Each number is 500 + 25 x the weight over its row's rms, rounded and kept within 0 to 999. Layers, rows and columns count from 0. Numbers have three digits each. The size before them is the row's rms in percent of the matrix's.

# up: layer 17 MLP up, 640x160, rms 0.253, rows 162-243, columns 0-79
# down: layer 17 MLP down (transposed), 640x160, rms 0.273, rows 162-242, columns 0-79
up162 101:500505474495518493508490537464499472469507491508481500482526527504506497535538467517512494481453485486479511490483505485550558515522488488469511482488495517489478504511529440527498552498485541507507515485498502498477472499514462499521540477
down162 095:505524482478454520498456501501566503525495494512511515496482456551506466469491534501500481532516510480488494512526522505485501450517479517503504520524504500504476572524488501459435521496506485542450504482453514489514460486480515515474497505
up163 105:504520494507518522519492485525531478491509520549459471495514498522467465516467547562488519526477485495512498491476512473474529458500509527487467526533527518549537477494489525512520470471496534494492544538426509498452516481484459490435482502
down163 102:463466504486505511491549529526530477522502455501481480516508507498530457556530486441499507494526520490534476500474508510510461493522525557479519519525524508492479524507482467504518544549506465540569466523526490531483503513524530530514529475
up164 100:545524471476531474520498505508496486518521513502534509535527447465503500513448519526486510485505484488480502500471485459497486499492495495519499491469447505527509505541459490475474538535484536508494537499497487519484491526504563487479520436
down164 103:461481490550479481454500459562488514476491515479495498511478564522495505465483456502512460484510503537530512486498498508502512489551509509423513516532529515468504488501481507537529497447485494528498495524488472487504474491497472485492488543
up165 102:512517496489474524491520482483456500536551509456502447492504481470469456503521505506514476500520522491495462514507498539525490474462499497517501479511520487475523496504496494508487495505484486494536510458517510520493548519514491480528491542
down165 103:464458506465549515497533498533471517459492471526492486492476502520466487532499520503568505481458475476479503515460501491554517463509517539481525514527550520515468476511533558508470507489471534525500515474487503505484521487437521509499495499
up166 100:483492460520492503525474487496490501501535562478539518515489516512507434487479486491482491512490520473532494475538503464508534479446474496490494535486545533488526474531495452499437475489546471470505538542517548482493503507513508501500496487
down166 099:505561470476460497494487502459510498475526487504520520547510480534543510500466499515486489517495456512539500539486505518551492460466446477543577475491526466522527531448491468524488480492492498504501509529510497544509488489511498529489478474
up167 102:482554541529496498519529492500433541522530499510515486527499494494470535541465521458482513521505480488546485512501500542485518453480462490482516517505447507452512508485547489482506480502498472486501526482531554563534506485501496486499522503
down167 095:488531570462463447476507476492514534484523493523500478472525488536477504492527522489510517511473519501511488515493479523503433484483522462513515535507539502527448519504508493518520497475506460474492504506479495499486508514534512515475521532
up168 112:529506540472536455529508511480476502480495531536508468511499482518515528482523493492536517509494455492498494472509533475487520483527497471486485491477501498469467529493518485471482437494518497449494473463466507516526450485507501530504500544
down168 106:523489530481515496463505509487502496498524512475493548519488496467529512502517465494500478518513447483502426487478515517519510505479545467465493502514537512507493466516460546493508514487543519524483493484537520458517499519509524503470515547
up169 096:539527483511500513466495524474507549497514540474470469475504484482521504507451527531512541459515488479453483525506490443493539465459506545471460472508508511506498529469492528496483515544473496526472506529519495507478548497538464515526477511
down169 093:512475512489512502460480473509469497515508524502519512487503498488489478499582528499536476491514495526538496450537531471563485510491477442492481512469506515530470518479502490503453498484472539489547518523509501499532515516428507495542517490
up170 104:510535520500510529522530468502462517491471490509512519496499506533511493550468476468525465544479498529510490518520462466482492523514511473552440521462481501448493523498514474490520525504526537480506542523509535505520479506505503511558534486
down170 101:508480502524502523504484492507528495495502482523486534479535553489463507481548503468492518481503488452471496516512502512518500494460540510530495503488503535513508469518479532529503507511469481503480495483507501495406538479530484450515490468
up171 103:517495508466507481477526524520496475497478492491530489469475468482545559535521458474448478519499509547477521485486464490496538493522514538536491506521490472489482482510493501534512493538435496468506465547538523514470519507513492525499473506
down171 109:500485564485530490506532496539529488437501538536490549482505511464507495530485524503474513534487492478534512513454501488528486543498508480525531473505516515505488550487489485517489435476507489509485466469495490495494508531523528503455492513
up172 099:491503461506492486489519506484486562499456490482526479454498486518506517514504517499480529489541465485501482444541518493491513501509520564478493481466544498483442496522497513583504489500459525465505484506515508533482515525490529502469504507
down172 103:473502477488478497513495524509480477486478520506496504516519542533524476451504470481503504482491490503482485487516499504528536520558516484513496471538486537510515465521495476513439519482493526563449488520464471470492514540525501500527521467
up173 097:492512516538500477507480529517472484500452468493511504527482489544501553526501531473492539510506516504505502513531499499500460482499481520506456489507477501493505545524530473473506494482484517500484526485481472462504462463494502547570508513
down173 097:517508475497517502506526493478504496463465486535495469503512512510487477468461570507489498432475453469489508464486521536483478521500488472485528494489508463526492479517495525479480498512499488489540489485545494496485506515492515474433452507
up174 092:480495520532532514515530500508526493477477492470509524481431491535500478535484534505533521455551478449457444504499474483504490525534492494548482486475482507506475503510548459488486496503492471486512492491504418525483472503536489502488517514
down174 088:534503467482458515497503516483486497517487488502479496466520519461502507445490501525504519469458526523517530518469523482479536492488555535494527508504535480497537505487502491498545500511507487586519449514517540509506567481557504503452492510
up175 099:480520523537469480494465463465507483531482527489541498516481474494538499527490487528505474496519499541461554488471527504490454480491479461447486470485483497528485549462491526488520489526493499533514488545554466478476489544477502505468496525
down175 101:497483515490480495518511505504458516503459462487499468492490496500481486469521463528503548488538550513549503534476529473511489495464509432539513524492479483457479484481479503506509522504523511514525477471483522491507497510529538495495538471
up176 101:509466516499503485502511509478532526542484511486487497548505485504466486454488542484444498463528478531508489484529525493499497557467496501509506511511504491426496493490467490492543500511549500484520485530497551499482526515483506487495501555
down176 100:525499515484477480518518503508562498513497499476516520518483463532458515501485574528499492477488441516494500473506496517491461555473477491513513513532514495473495541468454510512522478500543511490545513551502522484500486516504491481478503552
up177 101:484515505457511503463514530463517500516490461496536522497515528492548513495484465503494499508464535492532526527446472503457532503483478497442486483500492536506530531492466517482541482489466511500459519473500488505497479514475490516509522507
down177 103:515499482520502532515576488519472527507490499492490455532492499516495537520489501501489472493510501486485502465546466523500456521462517458524535498499497491522456501457523513530545535507494518471467500508526518463494515503497481489540500527
up178 099:446520527502494507519483515480510472535452467497517484498498500532490543527464509486524526455474538508461466461489530492505526488524496532471478510512504538492489501505565520516530526508480522476466491486523504531467520529496487532499476441
down178 104:512529525536492544509487513482510487525537472503488508509505507511472567531511519498503511515537525475514490519523493540516497491501487466475444498487521505488477451441505482480516465483507488509466459485458519499514516473516514483521486539
up179 107:491537490485500522530524511528472507517537517485514482470485483460550571526500518485443547477516521520518480469501514490467517481513517487456488487528505479529500518484481488495517479495537497471497447499514494491500478488505466532508489545
down179 100:451531522519502459486458501504447530521528480497489499506522506526473505529485482496485523522498447521490504490463525451491476460506471484543499536470534507469495497488511484566500538516494483492546525480509530461499522509558463492535528476
up180 108:475478499515486498537501479468483512532489523486539505515499550525500504495485536532516554489503493529481474487476519510523481451468479499475506483491495433486527496513490515464476476480473498495537514525519483474480519508495457478499526522
down180 103:484471479485516572490500501468505486480501503492479507502508459496479506482524492469506484503529535502465482509485495476477538495516529494456414475491508510463529518484482464528441498501482518514488487477487452528472483489503533505465468524
up181 089:524551517524509488466498532493524549478474504542454465457521456496517465472470514514447501519516523489516488475496498466471471501468498489494470482486532451490539534531507505472510480509487497473480521453479474513525505481505479516484498484
down181 087:496516478478536498555501480503487477493542533480502544499532527469454503510526498514524511476478490510461488449525523465538480517446439509513494508482524527523503504481488499485527471485461509506501499501487524497509493513492485475509504499
up182 099:517505526519547491503561497503471506472495519542550480522470503467504494472506529455517470539465500530490481483511492529511498490512490530473490479509505477507472555519488520464490493524473514445538501505493475485542482487467505513481506508
down182 088:478505472472482539484454524521555469520491528466482498466540477524460490480511484512494510479497479479506496553493491446489488477512490491512499497452454479512483511529509478503478495510553549530492477518474507497494486531531494499515506494
up183 102:516491472477524493517535500481494495513515487506490485503494501479498481540446503481497461497509556497508531465496518474495526492473526493475474498452484510542489488497502512471509513529492521464503504500537527507486488500473511483537569534
down183 085:490491458535494497502508466508480515454492528490498549498509455515506528488549460530536511533505472467488438536508521468494497548504460482518480486532509511536519514486519501503444512459439473535513479483509474471509489471474524509495462460
up184 108:530515528456491495496504469452582508483519479514537484529526503511524505476521506488570496509535516462503507505475483492528472556514529496493511479442463480518472476498516491473478519509487487487498503477505520528486511475497480465504475482
down184 104:486527515532531499510500533562479465508520488483489502443529544492505533501474507456483537513483504495517494500507489511474498491542512503509519492523544528504490496483533491480488461534542519463437538505476499476530516490564526507470493503
up185 100:488501530551546517499476460463493509497476488513466532485478447495468457446496458480486537490505484499485513486500536480532543510524522512506492547516494506529498500534503521549491507501519493562530486475507516556451488496519488517513540545
down185 096:457494472491552510491533495499498482529476476461505517517491490498494509524493478522553535515514458495522513499478499513505482475526446476442472493473537465504539479535529519468434532487553482452490438488536508480505484482455485477538491459
up186 111:457527546445490512454508541501443539480504527533483442503502502439509526505537489486550524542561498536462511496492519518517530504511516501474509514463502501477526493520492462525504491516487495536524536487530498469465500519506508475519482492
down186 103:466503501475524532444510524476529508540529507509520488437545459510491474469512492531477501518502493514508543483499480547490504470476515514466478525536473461487511513475522502518547445523451516524546488522508461513478492495527482535512461467
up187 095:509521481492506511481489468478498537473508501450509541486499498461520468510508534509495469520490504545482486470523472476493518492500479481480514491486500512519519534559524521488490461544518503522551517506512541541533461468445482535539517489
down187 080:497470504465497493531488543528500513514472511511501471520506529498480528490541489478519498511508499486491539503502531496515499536516495487455500525536514489501509512493489510524516488527534489491462484524542482537491526510414528450497502496
up188 099:478506512463519491499447480475497467498458502528478500495526493517510487468525506503490504525543476539489515463555501512491540508518479508496504495497472540508521500453517504512490471492538512498461468509493459505524454491535511541501509528
down188 103:501503508487497514516493478507508470505533489496547524530521445502489526504477473510527530518484497511499483491497483460477505526481520481501494528476497514491495534521484541469516465538494509529484517449474521510517525479463510476562466484
up189 098:458558499544503489505480479505533546464516479507505516487479485478471468505447500517503539499480498495481532451466453448499525488504532463486531518539496498519478474509517497482466510494459536480505514495539481523459514455492505513525512516
down189 096:538519495463496466491548514495469475505500479513479482521514545524515529504529489484487479523512472531490490487528480518480512534515487515509466458480532512534493531536511469540517515561510498500496516522513542476511453493506540516471504547
up190 105:526575520491533542511443494563541469481507492502494540485476520517506485534499521502537540503496490518513523475548480513476463530494506508497528472474480484496483528488473491463497506481495481528492484484501469496471480513543531480520501542
down190 105:495516484500439504450481499487477555488476485517505467522477497512525511505521490511509455501495512498507475532467497517518511449532503527485470486493510480539514537499497499534524486487474477488516531538512522485488469507510481507525490482
up191 101:536510496500480493531447541468538493504504521507497481477454507501495522500490511503500532461481494500551510493434484505473454496512470523517496471475471444471491516502510507484519468522536523459524535517473489477497476521488496494508491482
down191 108:523475520520512508548504492515469532504524461501520467528512499508520470508500501492487515491528481528465478513422480501533516505491477539482500515501459514464489531531521494533471557461464484544499489486531470488495543494451492491476545483
up192 098:480529521474540523501453505504497516465518513513493497499531508510444497490480512495462511481517488517524542545511495486480442501521503494470495504536468499478491487486531519507474515527480538519512505508484486467477520522488506500555516495
down192 099:487551455503504478497497455549497523502480516482505524503493545488528542516471524492501489544542477465486510496501519488534505493550510478480486452538478521494529474491527505522485426459469502515526512450502520500511464539446485552530505499
up193 094:483495496468485509531515517516481490494496566499492537498513496519489466521511530497517463501483504522490475494506497490521464499534459499490506470515490527547482481510502496499513490521544511481444494534501484474483533516507451526516501494
down193 098:515508520531524525496490518512470573478542522415466484480558481471518521533524500455508527526476483492501473481491493500529515539498468479510475448522506474510480519516467538484477522459461510527491518487482515503513508515452522498558490450
up194 110:539519513525531488510449504493479492500498474491500463482489499492511491549429515537491533491496474541512524509466439523519506511528469480489521473512468485465499543540513476501479490514520520492539494512560473486491497506518497500490485511
down194 107:506519480480479521529481512518559526482469495508518517483503528496530488484528468502571511515487479455502524523465490487497519559482474534498468515492494539497534518473502525502478478485488477512519511497483472508544495519464485433531499488
up195 099:499521516468492486438455482474473493521531461467486523513521485464463471492531518516508529577523509510514516505533527500492511471469527490483473506505470468498479523465492489492528451530488507517526558484465558519525495471489502460509494492
down195 102:513485486514485508472520534492528523537506494486497512549473506429487509478511483476528509503497473502481475490475494482558482490472501500542514475489504484513481472465513504468486473516494506517521499536523503440537470515471492468497526480
up196 101:521545499500515512527518515492488539461483484489526446475536498486547514468495489516490520476478490578480469452510508478477530508528515490503562498476460497497468463491515506524466496506474517465479552520527519496469498486494489465523483503
down196 101:512502492472540453569492460494545465534512499485488532523495503536460519546518476475502506455495532499525506509482524543521490492497476515510473488532516491520505478464522504530489525504539511503492508521480479505543493495555490505480529521
up197 099:483487532474526525454542476479526509517498517533506533534461537510473497504522489503497484493489525501492482453477543450528509490516484451496504511471471437527504529492543502512509510486487499566443526512515524550460498495477500466491496473
down197 102:450509478527540541501507437485488508526511485489463512516479482521533501505459550469536479471489534527481482532437528521513488505490452533498499533485503516522505521528488506502473478477508451504535497484518458492481417508476463508531484486
up198 105:488542479537505490518516513491473508483512484498467533484511492471475513547526541506521526536532517487474510516527530519523508514483492488523450547515503473526532482535490503476499485525492484477488459486507525498493481550501483454505508495
down198 109:498511493535465527483505518516523497465502532523477504476519492528516490510512542488536463509496493519450504492508565500510490505506482474511485524474504503512455505492489516480472550496462524478497520455473559463512513491471506453520545492
up199 105:529520536498498520476491527493539491503492527546503457506545513532542491520481489519518545500491469508511486471518511518483464449475488484539495535509463505491510520493497472507524453538436508486508538518509499495489498525480487475445518486
down199 107:491501489491473475475527511486501520507476527490470477468482546487466504482482473511473517511491509503511517530512528463505446514480546491548517492478538503462489487525495484495567479499546539526523468539526517487490476466518524484504487525
up200 099:537554508487515540483487489485533481515486483496480503520540482483489512485519449477492478452467550528496474462517503493466506488471487463512525489498514469496519479514493499512550520503532513490472458495482503524528521500487480493538468477
down200 099:484526486447494546468498503485481526499474487451498502533490501506514438497519512472509491483487478503516504484472495456487438522534483557528532533497480519510540539492522503457479513479510467497513484544500482514543506507526527495516508474
up201 099:486529549462490478471484509544525447522481475468454471479498542495522510495518518452536518480532507531505516486461504456523542483511506438530553473493518434488535501471502447497491516528482499488489488531490471476466518510488512494493504552
down201 099:516526486539512520527517497540514526527506510502494497531503542527560513528540501502474509518507503476512499522507490516530483494519529478482521507522514458526484522478486479517503456470480497460472518547485496528461480509482489512518488477
up202 092:514487479516513473507510539476507478498496492462500467476507524516510504510524516512455483476511507464541450496520485485480498498513494490507497562494503495503503466500499488515458548499468496507497506484521482478468491506495532480530462469
down202 089:492505463507541500472491504511504482532485489470499469467488506498478511481515491492502513487479451536497522483514532458542543499569499506481483525491484523551506509458514489483575452506532496537511518532529518518542510516468525519497499492
up203 103:490518459536530470490487516464514512494472498498523525527493536503494520518501518483470534522459479495505495490496559472537473482499527500497530499470477464486472494509504519493484509530462525479480514514518472530557528502556459549498539519
down203 108:490487517512512526500498469471534488530453497499522439498470522535515522468515451501510481555498497508504539545475484503522499491468472513496474487485445484478508483496483526490492474484496525530488470506479486492514506482493501502536506478
up204 097:444535461461524521496477489501502499498478481539490507503475525496526509466466526511480476468507469528468522526497539547526504516500516515472500478512506513503483505444474501527509452530493551527547500457482529426462466522511496469520497467
down204 097:495516465504474464488525518483455522526510486503497495489501513490480460521493520554514531467515468531551546490481502490552493455499465528475524493518553507499538514511506458488488511451506477498526472516549437503481513505520511525479507526
up205 107:507552533504534483493493550503523496502501499507494470488578514466510494518484414519493479456477462478547514479495514480546504480512485510533500509477457494526509553539481465509516481518508528521459570544467518449490469502501487483478469522
down205 102:501504509540557502504507508501557502480516501468523531483494441483518455511492488491513477516451535531483495440471518564494462566485505513504490506476461514446516521530503501534513514441484482491503498482495487504479431521473479483473484489
up206 105:541548503489480504498477508487525548495478501488547493466472507500493506512427495464478534531506483515469498486500492519504474497509477522498478502467516519481478459541524505470502490552498461497469516529511497489484500508505520501475488485
down206 101:498535539509492477526442519516486476471532502528493521496490483518517455498496512498515456505506491475537522509492477477527481495541461515528478533516517537514487515518504507474539493477497510463532530475539507497475529506486513481488449482
up207 099:490557483525507445499530513495516502461466537509492469552499473485498498479495498496445500517500467508509559499507456547503510492513441479474482529508526502531507472493499481502515509516481538463476524509510505519486554520470552521508498502
down207 104:517474533519514445490518494540525524526490448476513462519511479470483480535471483467492509529570512485475505459533510507543516475495500529521542484499473515517500497501484465527486495488507493506485495526513519496514497550474485454525482497
up208 099:512542505528495539512526474478503509521492501546510484515496499511491510471487519450502474493476489541496429511524523450548487512498480482508553577487498529504493520501516508524499498471509460494512496489476505490500495470510527496499516480
down208 106:514513454505427509464537479537514466486496478447443549503489472532491508491505524515443489510544517492523547513501527496521467526499488503490497518482504488488492494482521518542463504516486538505494468516497538506528479482467515519522470496
up209 098:477527526493525461506479522486508496509484466495484487470496500557496514498503529538510481493499473499514521498532456527512524484500456486499452525480483534507464531536475543499481471477468511441500515532453535497486501486504535494484533486
down209 106:459509492487508493495498518488526475500434482496510523506500517456472513470492504500482452489521475488513490501498440522522550536525483510467490461502500484484522520551485513514470479485483468504536503518507516586481521525493537561525510483
up210 101:483492480508489498558417497505528513469508524511468471515492480469492511476499482505533489480440510506451526518533504481513469510495518488523489546496457482510511495493500535539460467551513486468538475491496510526485450528519492475464539525
down210 104:477494496477520509478533478479418499515488502527482528483537505500461482474537486519485505534522480488546466491472524501503498519515526492509506502503540470447486530500497546510521529496533487487466546531481513441513515456480519505514496474
up211 098:498523498511512561460499516465524450500470451516511496486503498462504512506520502462462515508514517552535517514499502512437475440493493470467471504489476523472506501527523516478473500511509515483520490484501513523462494508501498493543512476
down211 094:491500508487500495512509539492501507547534509467476497513506533529534441495526527505505460511482485507464514487475509481537479502497480468491542523473515491461520475507532496508476500482489517506543486523540500458488498440484502467561554521
up212 100:461542538499531500483503485478490499526458517510492498494472510489503451478498552496533526527519472493458503530546449513516537491539450534496483489525519480477523452511491494521470470511492490530451474508462482499486523470493498516493556482
down212 095:581494493479438470499498478494502534473528484495500497548521537483478474486465523524527498500464526508509476429466489515472505484500517507523526522533483481466513501547530506501537516486505520444499489532486518506475476514501480485513545478
up213 098:523524518527507510492499489503492513479521517431537489493469525502534525525460503458512468525560468521522490472508486477491512453495541469491482501525497499497483491516458541509507469521502443462476520499473517519490525513495512472483493543
down213 102:483475470518510526515480535516495480499534494527465479503489534481460488462497484539479559525491477517483505529477549494526499490529475526533500479503424447451499496497503513470524501465487560475521487439501511468488509503506514487515463514
up214 103:503504506532510492515508515476526544522496511504490510437481484533498537499503459445553492520539526471519523521501462483497457543506488490476481476525481535510515492498528543540483513501438456502526582492476481514503464493488460445543497521
down214 100:518475527473497525496496498494501476484504549523470493549516585479545477484501495501477497513448495532490482489514466509481556489521503515477542493488488497507504493484481477533533488502489513457514528505508511517520526510481468544484522487
up215 109:528488485476512498455471476501481495505499516520491472488509501510470500447466514486494511557514483471568472483489512504516526517510473473528507517514468504513555451544472486481478509461532552493552542436493491495477523518504490465500529525
down215 112:535515437477526479505485520482525518507520516535487489477509478499473517501439547527452486505470514496500496515511483455490495488489490485502504508518493506532495544481495518530484448548485465477536475485538520529526499506507485477471499458
up216 101:521513445498461506555449521491458537528485511513497535493517452547519513478493520512473475518515519499503513493513489507528471469506488490468483507480527525501505487531497548513489502512475473464506490495571519498517487479511488538469530524
down216 104:489546522482511495487517478510546495432509518568498496531506525508497489494463539498514532493516508499452524506490540516499468500534485510515521484483557448482488538453521494523558470527504492496531523484523508500461496517508475539479501506
up217 108:500466509451500520495499510485505547514521546508490465525526490500497527488496481451531448501468507506504534520558480494497469496458501521474475543460505506511458566495530530510502430536528482509510510485512514498467512488511508466509509504
down217 099:482484461456478501464502514534470508488451527535458521498494529507519506509487491513506478482565443460467520481457496466487489520454511470489508495501502546476466535542450520514502526537511499494470493487546480492503466454537497462500500489
up218 099:476536503521462506475499515513515484524513496469522516533476500478496513550500508513520505530505454497472521500509510510503551467493504477532540479506472464422467521524489476523557514515475495524517530541469517468496499517468494514506520493
down218 109:478501534522494511481489474536564487488543545508526455479495492494526497551499471449462519484508531525495524509483527487530477504536509480504531495527501519484506484507512474518478489522450485426536500490532464527484531528529507470517486481
up219 102:473528472515522509546481513479430507506511520540522531489518495516545526507504476492529488490529515507469504485488483493515519510495473503517467538463468513446491507498493486496525489515475509514494499531507518513493521514490519496569495512
down219 097:490525503438513507510489538484528493507507507480519499479490545468471501539479497515505511507514577494518494498495489475502498448524537498492466491504458523450486472486484513479514520497551525503497529511492497452506545498507504517499519474
up220 103:474474464500498462477491490514515516515486490536517499517518470439455535468475501482486515502494527539516515546501481488476499515522452536518480505490444525532494478514534478505530517528493503510500506519484504493461542526498490549507520528
down220 104:544505526515495494547511505513480521505535514517529506476485491510489487504534509516509497513538497549485455515505529482533517521504493494503542494464497479505517516519483508543549517487490509504484490512497511469496539509464496489513511455
up221 106:461532533501518491488500513475507520516456504443482481500527494464490480532515499455496505521497506489511575466497495521474522566492507503494535520492516482477454488483497489526507480512511499461539512501512463495523540524481507527512450482
down221 107:529534457499524498476502534516523468502504513473551513499486531470512478535499533517490498455492439510471520534452498482502439483497490520480539512481497515483504539526524519538504492502484484519522493462490484517549535482510507515541443483
up222 098:538502503547495538510536485493534537488463485487511527506523516483501512529471468516429452444485491519455551499496507523476472496481505491503549502520455481483498485502501450510504502502517531460497475510502509492500518486466528466499523482
down222 104:515464489524523507542508507510481523513522470516511443510504497505458520477484466476477539507494486539531511507507517510516520537539491466467497479520533513454495457510526447489492513484533502515508545526485510494479475526474503496524519478
up223 101:508502540518512519482442488489440505522487460498447480512546497462497506527523538506465484514481483483509446526478486511489501492534524483476505485528463513453452503482511538473523492477487494481483529488516511525496511499496495507505543497
down223 099:476502536493538503506553494447451508427508488483505491533486498499524483465457526516466484518507487509484522485516522508527483490466497474523485506527473495501506469504526441504453535528514503516495509533518456474508513489489514514509490527
up224 095:522483472471483527527443501455519489505516506489501492504496531505506506506517487533495503481518495493452476466510493531482491494509505487516514490525445494507557494550446473497481463512500501502531506503499554564455541472537467472534491513
down224 101:508505507532503494503531488518512512557452475505510532484464498497498489492490500483503500480465495521519500488498489465486475510528473481460481484525541492467493477472499474472499496481473495537428501452559445442504514476481499546486497511
up225 095:529491497520501470524475511480490497530504468527478484544547491514512487480515551508483512510489520537543504481488445507531520488509474471468525476465486537521483516500524516465486516481511528436482481508526490555492520515486512514498519433
down225 101:508486527464435510492511515478492534484494515469516514464475536467502507446490509513513475504455528504503517510475463511507528516534487528549511489529520501517522512513518512466494520513478521544497516487531520499530522464436474519490459491
up226 097:485505484497473493515548465482494476516486491452550543494507471481481443532516505503527464496501473537513509544511506489478518499512478497425492488474510481506514499495500522501507476531511541474526489500524531481446513534482516503553519484
down226 095:511463486445533523477500494517476505519455520522538535508466509500518511546465486499468530500518482485513527482513504439515523468529513492548460528523460504460506505460514511489522456507515463487510461478530495526557513460466503503450506511
up227 101:468529506485492547521538504503508490557499500504513472491506489468455540476491495491494490508464493519520471535483518499451542492491492521455496490424492494487508503538481519489491479495539509490468473525484499522480475494498507476478562432
down227 094:487492509471441449519510538525529503473491441509519517502464519504539510425496488451546489493449506488487523511483519553514483469502542493499497521501491483545508471523522487542502537490484509529519513498478484510548504525488475475480478502
up228 096:487522509528559520529476498524488543490453471468494495491530481489490511481523518479509534486495538481539503512543494480514511475481463559465449515510479501531500502491514482520469541499520535490491517513534513474457478501515498473508486437
down228 104:478468523530532508497488482473510500488503461531547467489495474514526507493507468512540497483523540534522481549493494568475466492497480505462486548494489503548503504511490484488482506469487505520489495466527500481520518475477508517518490505
up229 101:531473472482480530506480558502469507510487526457502532516478482507522446513525493486503464465518449496521475497524481534475495466494521486503530479502486483513497493509538500495453513520496486464505469480548520496493533480505510503509482510
down229 102:482522525473458468516495497445513476535496515481469509499511487522565547505513462488449482479517502485534488475516526499532520495473489521482460513475483500499515453481521475502528526483506467499445522516493520556478498466519529502480546507
up230 099:549464505507511524512509453512508515495499482530476488498526556497495525527478503508488503515471478534496492470477474542502504526471451508527499517541447498501522523498495475468495475548527516462505491550499457558472515478512527474496440488
down230 096:496532520530504499482530539494535522505531483501484541515546496499509496487484495535464498479532485502487480535491541534474505475469507494512527500507507537546507450509525495471496514504509548508535481518475486505506491507536493524499505507
up231 099:482535452532519470509464492492478511497477521490489516534491511514457543456503471488490456543492496508511508533518513522476467516485511501534480524531503530503523464519524518502529477511471483461513494491481495483483508469545489517486494516
down231 097:502466482481535496481488502485482482507460466496481462472488547512500473480523456502498441505504574477526521498515468484539568505521491484462489512521527506480523505482471512504511515504508501470543480470524452524488551497526513466494528487
up232 107:544495505492486508525447489543494469476484515511534464482475501501506500517497502529500509497488498544523528482534487525486518538478520538500509516486504480492502464518519441524489478508518443452459517527533522504488475487523469507445511530
down232 109:502506493494476489479508492456539565528520485486481509504513496508521477511456475504491550466551538508492490531465485527468505490479499531491494487527512482477490552505504505443547490469499501506567486462511474523489543434488498512531487475
up233 102:459522471548482521461507468497507519506510473560528479527474489506541519512533539494507498529497541531523524473528488532487471492496494491524500542500480532495498489502507510512477512499496485524516501498481505526473480482490465470562508516
down233 100:450529473527525454504482498525475503533497499538463502488501490491528498527495485515519502512540496492487514503578505547535474510480524519484544457527520473452480504478483527503486511512518508515460481493499494491495430529503523531530522475
up234 097:463492510526510504516465524506509487519499533488538539481531463480481492460492541472491508486504494483475498455517536549500498552482494466493529528492462498462503517520496502464504510506507539522516456472499501500512492471508511495516548530
down234 091:530522496509490495487496498476423469526536498472508492537547471479546502512519468513519487528492461547500508487531529493552509504493501496504519507485571478500481500451494511514491502542488469531494489521495501503470488494558531539478517512
up235 094:481491515498528480511493499455528491518512497509476504557519523524514465484557502462514515493532510500502519512479467498490469487527478454487464481490511518496468475481483495512510533499508497515495507455508502524465495505522531457516497527
down235 094:506475504454479486488487540508468486506511475459519485465505510488527494454501527486508502492490497504500503497493471502486464529500503487513516466477462525550511492482524542548525484520479517547535482458454538521474456509555511485497492516
up236 104:562497530497484528515497504496476502497487484517517498483530508562517487523514486484468481464492516529480498493477485462486497500537515491523517497507508509476494467519488482530525544555495509497477522501499514483475490527521503447551516504
down236 105:501493490499495492498487500473494506478494483467526493490462560503526532529519502530486509498518448523493525501546572494477474499469504556504517484495476481500477499504505492497487549484535457538493447514557528531496499523538487533506495508
up237 103:536516528507540492491487530455519504532471528490545515491531528499528488518525505516523518515480514521489502540535463494508481481492492475520507502512477513524528504516455463518461501540483521534552516522473526515486513487456500514515467552
down237 092:517505506489518545524482518495465543481520485536522471522513480497499506472473445519504493491512520487507532497499499507527541516553480550491480564496535524482501527470513511478518483488479528451479486520522480516501496477445453487505478481
up238 102:512469512447485510514465511547501512496500481447511509460466495509510511489485489519527491496513552494482447495546491489489475509530561545498516497512505524490474489542489525507535492504519476504518544540482516559495508520548474467530518516
down238 099:532547498523506507517509482431504492476467543507479498522527508534470509540491488470492512504472484527496519486485468507499513495496419457495486493471497505512493521440513480467481536489479548502456451457536486457492483496472509513474518487
up239 090:519534546536442534494515487491471505517549492446505484470539498590558492541496490538516482519486482546461500496537451484486522474524513485470488509527524517520489551540487486504502513504484520520494477507500502498499477502524462501544466517
down239 089:509479481470515523484494464482479474491498495560515481499485482433447500488469527457494515525530519485497490502532486494533454477488514517521488550488487485500525551462537476541464506500482494482478500514480524502566509527520481514450516511
up240 102:495516540539502468479509516472475459532524455486513500502521492475510482442534457546486545509525509537473520412545521502481560493512497485482510487499505477512521513502494518528515474514521520458517507523508451543508518497492515548492500558
down240 102:477469520499494548434477508510486497484499518456503507490542503488468507518467489478506499495526441485500506483530448492475519522545495507470535451532464439462519485491502489491527501520491500480493466527505461537478487497520509451482504518
up241 107:499483531513524484445479511488504518521500510538502482498499485528455501441480488524508520532495474477524485494494506535523529540502481475555491458510492504512503483499541476533490548511479481514454493517486484483513479498508457452539477556
down241 107:536572535470457519516488503469478509505466479562493476516537525491484483512515476492561500482503517464504467493517519511482529453520494463494502496479483466495532472496469494482534537493479510545506539492512503474556471488474443533493446480
up242 099:510535493484464471482486473473463488504505504509479455521482528470505487507516522545495528500505483536475482471472501522514516499478490526489492466489530499567509459465516494488457545518526485509495488436530520501463537533481478495490499486
down242 098:505436439518532516490467512489529485497466501486486548503566510469489505564485487499485494514468489507488563473542497476484523490526486503525465494489466493483456482490488500497519509504522527484487503506510470515504528475485465482511489529
up243 098:506526525454512535511474514488517500555509494540471526480493503484521521495529511496511541528526490470478495490510522515479510508523523491524509476509505492502549513473506465533531513457500500490568499507517521496495505520480485465511500503